Part of a small language model's weights.
Size: 13 layers, width 320, 5 heads of 64 (1 for keys and values), MLP 1600 GELU.
Architecture: rotary positions, no biases in attention or MLP, tied embeddings.
Training: a variant of Adam for these matrices, 560M tokens, 7766 steps.
Each number is 128 + 32 x the weight over its row's rms, rounded and kept within 0 to 255. Layers, rows and columns count from 0. The size above them is the row's rms in percent of the matrix's.

# layer 2 MLP down (transposed), 1600x320, rms 0.0849, rows 97-116, columns 160-239
size [106  97  95 100  93 115 103 111  96 107  99 110 113 100 101  94 104  96  99  85]
[[114  73 116 118  85 157 172 133 102  83  73 148 137 154  79 145 126  76 168  40 152 129 133 104 107 162 121 129 171 157  75 109 109 109  68 147 118 149 115 123 111 172  77 135 118 132  47 156 129 117 127 196 149 165 135 133 124 146 125 155 132 178 138 105 161 127  99 155 116  71 148 127 165 136 115 142 128 147 111 110]
 [173  83 147  99 173 190 135 118 109  48 130  91  97 132 108 131 181 152 151  95 167  94 125 158 126  65 138 124 165 178 138 156 132 172 132 151 135 129 102 158 153  71 152 184 170 126 148 109 106 125 120 128 128  96  83  65  86 161 183 134 101 171 135 173  63 133 127 133  60 118 165 135 177 118 144  97  99 110 185 122]
 [ 73 136 147 128 122  93 126  81  50 134 126  95 180 123 140  80 115 161 122 136 139 126 134 124 120  92 138  87  59 127 116  73 132 175  74 103 124 144 134  92  48 164 119 130 163  70 133  71 154 128 149 134 186  82 133 140 108 182  46 132 178  62 150 137 207 105  94 152  95  97 120  98 173 133 135 175 124 135 122 142]
 [136 144  94 160 155 148 138 127 130  92 197  80 170 123 154 180 120 158 103 128 133  36 152 113 141 140 153 168 159  82  93 109 132 129 113 111 120 136 107 103 132 160  98 185 103  81 125 175 117 136  71 163  55 190 134  65 149 121 134 145  92 129 166 113 119 199 141 157 101 172 122 160 128 136 149 114  53 140 146  90]
 [111 173 113 169  49  88 116 107  60 128 147 157  93 153  86 143 113 141 107 113 123 128 141  94 161  85 110  89 121 133 100 118  88 129 129  89 113 156  99 146 138  48 146 136  92 181 136 159 111 101 162 193 107 118 107  77  97  90 133 153 132 146 145 184 116 127 126 106 183 105 139 182 118 116 156 117  89 122 101 104]
 [135 108 112 104  98 142 161 161 137 121 190 148 189 139 156 115  97 113 131 107 139 148 125 113 104 124 119 130 125  94 168 140  93 130 165 182  83 205 109 171 101 167 182 177 179 156 108  66 160 154  88 123  39 115 197 149 122 126 164  99 139 137 139 209 133 161 149 126 124 149 123 122 157  83  94 114  99  97 115 161]
 [151  88 124 122 148 161 113 131  87 110 119 123 189  83 106 126  99 179 106 119 123 100 161 107 157 116  92 136 130 141  96  73 199  87  93 141 112 159 138  98  92 167 147 189 100  95 166  90 177 147 115 113 179 136 155 175 113 159 104  95 146 121 111 130 101  66  99 120 176 141 138 126 131 146 136  72  63 140 175 129]
 [203 110 116 112 132 138 147 111 141  76 127 102 148 114 136  60  98 155 143 117 160 120  66 166 186 124 103 202  84 136 185 100 120 151 141 122 126 123 116 121 141 109  81  71 184  84 162 146 139 119 151 120 168 133 196 181 137 114 129 132  87  82  64  91 153 108  86 135 111 121 156  92 121 123 101 132 146 148  68  99]
 [143 140 139 121 153 158 160  83  93 130 158 123 134 134 125 105  99 129 155 111 160 172 173 132 124  83 140  95 117 107 144 111 128 131 126  79 114 100 109 169 107  85 108 159 151 155 173 126 110 147 117 112 194 109  53  72 114 126 113 116 151 147 175 137 113 115  93  87 103 146 133 101 105 128 128 166 129  97 164 136]
 [140 109  83 103 117 131 142 112 121 108 153 143 116 101 141 196 114 116 139 168 126 154 149 102  84 208 132 131 122 188 156  94  44 118 133 111 161 108 160 160 135 152 115 103 151  98 119 140 136 140 112 163 133 128 126 136 174 144  90 126 103 176 151 131 130 141 139 119 104  77 139  94  86  89 186 111 108 147 172 132]
 [113 116 117 120 116 151 141 160  80 136 103 126  81 107  92 125 144 184 137  98 188 119 191 117  75 181 132 120 104 161 176 110 112 134  93 137  91 149 106  53 169 170  64 157 122  84 155 137  73 132  92 122 140 145 160 166 166 174 145 137 137 145 131 113 111  86  88  92 151 133 132 172  92 155 131 119 169  67 127 186]
 [106 160 175  79  93 197 185  63 123 133 116 165  99 130 146 129  77 124 104 140 149 133 150 128 121 162 141 178 126 134 104  86 143 136 138 168 175  97 189 142 104 115  93 117 125  85 124 192 161 160 205 101 185 189 115  59 131 151 146 127 112 125 159 132 168 139  56 122 115  68  93 127 112 130 156 100  95 135 119 129]
 [101 162 118 155 114 185  96 166  90 162 110 127 166 120  79  53 140 135  78 137 111 122 141 143 106  78  93  85 144 150  95 193 120 160 121 110 165 216 143 179  98 103  72 130 117 117  98 135 140 119 123  88 151 131 115 124 126 132 122 122 102  89 115 119  94  75 115 134 147 174 124 133 110 101 157 148 169 132 146 102]
 [165 119 122  83 124 124 143 139 138 137  94 183 123 187 123 126 163 126 150 133 107 121  80  43 178 138 131  68 164 114 123 155 200 130  84 146 155 162 136 187 160 151 158 101 138  81  80 146 128 105 152 148 129 172 110 149 142 139 135 121 112 136 138 141 148 121 234 163  91 132 131 173 162 145  82 142 143 141 139 162]
 [ 81  92 152  98 133 153  96 113  83 131 113 136 141 179 154 116 128 103 123  89 171 111 104 194 100 129 149 130  71 148 151  50 137 124 145 142 137  98  60 140  81  96 114 149 128 134 157 141 120  99 132 106 124 148 121 186 190 123 133 103  96  97  83 126 103 108 116  97  86 176 109 133 130 147 136 172 136 159 151  52]
 [118 189 137 165  86 187 164 154 124 116 150 115  64 175 144 162  81 129 168  73 137 134 139 136 127 135  97 128  72 124 114 137  93  97 173  76  99 123 137 182 132 132 120 116 170 174 170 157 138 120 163 143 186 106 127 100 154 102 115  86 132 100 122 134 124 140  82 143 102  91 138 102 150 158 186 125 163 185  98 181]
 [118  91  63 137 143 112 102 111 125 105  92 150  94  89 106 116 154 145 151  98  69 154  89 109 152 155 126 114 122 138 154  91 100  60 119 152  90 131  95  88 180 114 125 135 207 151 105  62 118 142  84 107 140  71 128 169 111 125 136  95 206 133 117 117 110 114 160 110 123 159 129 133 133  85  53 151  90 116 181 102]
 [133 159 122 135 107 164  78 100 120 134 114  83 119 134 148 179 157  89 134 145 167 115 130 130 104 129  76 115 120 157 116 140 129 116 142  88 146 150 135 150 117 192 140 103 154  86 145 126 178 182 183 133 113  83  57 126 139 148  89 121 142 110 145 159 126 180 160 131 133  83 172 105 194 162 138 151 108 135  86  73]
 [146  62  87 166  77 167 194 118 135  97 176 127 148 143  84 108  89 153 127 153 141  98  87 170 153 118 102 182 125 113 147 134 115 187 138 114 112  89 103  89 124  68 124 101 111 174 162 143 146 116 164 118 114 183 127 152 125 127 151 122 118 130 179 193 136  76 158 101 109 145 132 168  75  81 105 112 116 125 134 103]
 [146 126  99 125  86 206 180 119 105 106 180  95  79 127 116 175 195  86 166 161 117 171 109  65 138  79 142 161 109 137 145 141 114  95 222 124  79 124 131 121 119 156  75 148 197 197 139 128 114  94 153  88 158 173 148 165 126 164 145 131 117 113 117 108 130 156  94 172 122 115  99 108 158 141 117 159 115 119 167  97]]
# layer 2 MLP up, 1600x320, rms 0.093, rows 98-117, columns 160-239
size [101  88 103  92 109  99 100  98 104  95 109 107  99 102 102 104 100  98  89 108]
[[176 144 138 147  59 146  92 148  84 109 133 160 163 154 141 158 116  98 181  74 122 132 124 110 102 159 137 152  79 128 130  97  96 118  78 111 144 146 139 103 137 169 141 115 131 204 134 124 116  83 134 175 151 162 129 136  78 103  65 117 123  73  82 154 166 103 170  46  76 177  86 154  73 122 154 169 108 133  96 121]
 [179 134 105 177 134 151 104 145 204 126 166 151  88 111 128 103 154 125 150 129 169 107 168 162 137 185 167  85 108 100  95 147 113 110 109 134  89 172 140  63  98 106 121 154 130 109  76 166 160 121 127  94  74 127 132 154 206 129 155 144 100 163 175 106  97 155 154 131 106  88 147 116  92 143  99 116 105 104 110 101]
 [169 106 101 169 154 148  24 131 136 132 129 163 100 168 127 113 176 207 156  75 138 166  98 105 147  98 100 132 149 133 153 132 133 112 130 118 167 127 131 113  94 153 143 128 102  63 142 108  86 161 146 102 130 155 119 174  70 186  82  95 112 160  99 139 112 215 150 168 120 134 109 173 139 106 101 152 125  76 126 142]
 [147 147 151 122 165 132 135 147 164 100 102 132 162  95 167  92 166 108 173 154 122 103 116 132 130 150 124 198 160 134 119 123 150 119 135 157 155 146  96 139 138 152 125 128 120 113  71 145 152 142 115 103 134 112 134 130 153 169 113 102 157 101 117 123 119 177 104 131 116 123  86  73  89 163 138 163 132  92 155 116]
 [142 143 168 118  89 126 122 161 116 133 140 149 161 170  81 140 178 130 121 153 194 196 175 130 108 154 116 136 155 127  93 122  91 176 141 174 145 128 128  73 142 119 161 163  84 168 110 170  77 150 181 139 146 160 139 150 120 174 114 123  77 111 118  89 171 133 160 156 105  62 117 169 151 161 155  81 183 112 142 118]
 [193  87 146 140 145  75 124 135  72  99 126 100 113  78  97 120 145  94 178  58 138 143  32 135 107  92 100 157  68 146 182 163  76 173  76 151 128  80  75 104 117 208  97 151 206 130 152 193  63 145 122 171 135 132  84 152 177 119  71 138 139 106 132 131  86 221  92 156 146 107 120 135 140 115 160 125 126  83 110 155]
 [119  87 105 163 146 145 126 149 128 213 163 108 145 120 123 117 167 147 150 119 167 134 205 115 102 112  99 106 187 139 131 113 122 118 127 167 169 158  91 151 119 231 119 168 126 203 128 122  86 124 119 126  95 127 137 152 119 122 108 189 128 111 135 101 158 132 136 129  85 157 141 176 192 136 140  90  61 120 190 118]
 [146  87 148 134  89 192  79 177 118 148 158 115 137  97 151 107 126 105 197 141 166 102 115 112 173 121 100 165 119  72 169 101 172 137  48 114 181 130 110 127 142 112  98  68 192 102  95 111 135 136 128  93 132 108 158 198 112 115 170 149 132 136  82  68 147 198 138 140  63 124 127 157 123 149 124  89 131 102  98 112]
 [167 175 122 178 116 138 113 120  55  89 131 145 153 138 129 110 135 140 145 152 146 179 139 153 119 131 136 146  64 146 130 145  32 162  76 183 140 136  83 128 159 139 176 152 139 162  77 132 138 102 168  94 107 167 191  59 143  83 142 150 113 142 123 139 168 158 111  91 150  60  88 163  53 126 182 120 164 108 199  79]
 [130 122 169 189  63 118 137 176  66 147 128 144 144 123 126 134  70  91 136 120 164 198 148  78 121 119 152 141 154  97 120 113  93 150 110 186 136 137 127 147 180 131 119 115 116 208 169 139 131 141 157  86 118 110 165 116  86 176 110 143 103 166 100 206  98 132 146 152 190 139 134 140 127 133 149 154  60 115 186 100]
 [143  78 184 138  77 112 119 144 115 175 136 109 144 105 180  77 128 127 205  98 147  95 165  92 175 148 173 174  95 110 120  69 136 158 120 130 105 111 118 148 128 113 131 156 106 149 168 125 204 138 128 138 141 179 141 149 137 156 126 133  85 118 100 131  76 177 117 124  87 114 100 139 137 139 144 143 138 117  85 108]
 [136 165 131 146 105 141  65 102 120 114 139 178 181 178 156 133 149 174 171 144 176 140 103 133 119 171  82 140 115 143 111 132 115  85 115 185 151 108 106 109 161 105 141 108 107 182 136  74 190  77 101 132 112 140 122 115 122 105 136 124 133 168  97 199 103 145 151  87  67  97 116 153 140 112 194 108  94 110  75  67]
 [205 140  94 107  87 149  82 104 146  95 143  82 169 128 119  92 166 129 151  84 128 142 115 113 118 121 142 102 120 119 130 105  89 130  72 155 173 126 124 104 146 138 158 146 125 119 190 165  99 126 100 183 118 161 141 169 150 140 133 154  71 111   7 174 137 151 124  79 135 161 100 165 179  91 134 120  94 113 141 180]
 [104  94 134 138 141 159 123 130  64 158 168 125 164 144 133  61 131 175 172  89 251  79 153 166 114  75  93 138  94  75 130 110 136 196 116 154 158 124  64 147 133 143 106 108 152 102 176 194 122 101 162 131 125 113 197  94 124  97 131  98 123 138 147 142 144 135 141 131 119 118  66 136 142 132 182 115  89 103 155 176]
 [189 142 111 118  91 135  71 135 106 118 111  86 106 153 153 126 183 140 155 124 190 101 156 178 103 151 130 175 120 171  90 150 120 138  58 130 132 102  84 146  95 166 127 106 121 193  90 111 115 152  52 114 173 144 160 116 188 162 123 129 142 146 133  97 173 150 122 180  96 145 136 141 112 137 119 146 207 133 174 150]
 [ 67 106 117 176 112 148  75 172 152 131 141 115 175 112 164 124 123 104 154 183 153 119 146 122  60  64  99 196 112 151 141 126 102 152 142 143  79 157 124 118 206 159 197 143 131 197 113 126 178 109  83 156 134 165 123  90 124 147 162 138 109 111  82 154 161 126 115  94 103  86 124 164 116 140 160 157  95 167  65 122]
 [165 166 110 189 128 115  80  95 121 118 143 143 170  32 154  32 131 125 163 185 132 142 164 124 189 167 150 110 104  95 125  67  67 135  63 175  93 153 154 161 115 121 136 145 131 218 118 139  97 128 130 146 115 152 187 116 137 120 139 181  70 100 109 182 144 131 157  70 140  89 144 175 123  86 145 115 149 137 132 132]
 [141 171  70 129 165 130  79 131 118 138 149 136 157 126 127 128 111 220 134  58 146  84 128 125  86 121 130 142 108 123 102 114 198 171 156 124 197  89 118 120 134 126 179 136 132 194 103 138 129  68 126 124 105 128 174  99 172 155  69  92  95 101  82 169 148  91  77  80 147 142  33 130 113 129 146 141 113 102 137 134]
 [142 163 129 104 137 133  52 103 138 138 113 134 216  95 142 138 167 152 123 158 185  73  85 179 148 219  95 141 100 161 110 129 152 198  48 164 160 126  92 161 164 128 185 103 120 117 105  85 135 147 148 151 108 133 116  60 113  77 147 104 149 103 125 167 107 111 122 144 146 154 125 141 105  90  96  98 133 111 111  94]
 [157  71 165 160 156 160 116 101 122 164 164 166 119  78 147 149 149 123 119 151 199 158 112 109 186 150 111 103  76  97 128 110 121 140  78 153  92 131  86  70 104 140 133 148 204 172 198  67 136 169 117  91 156 125 175 126 120 122 118  73 104 118  92  99 132 184 102 120 110 193 130 111 137 106 167 153 121  90 127 117]]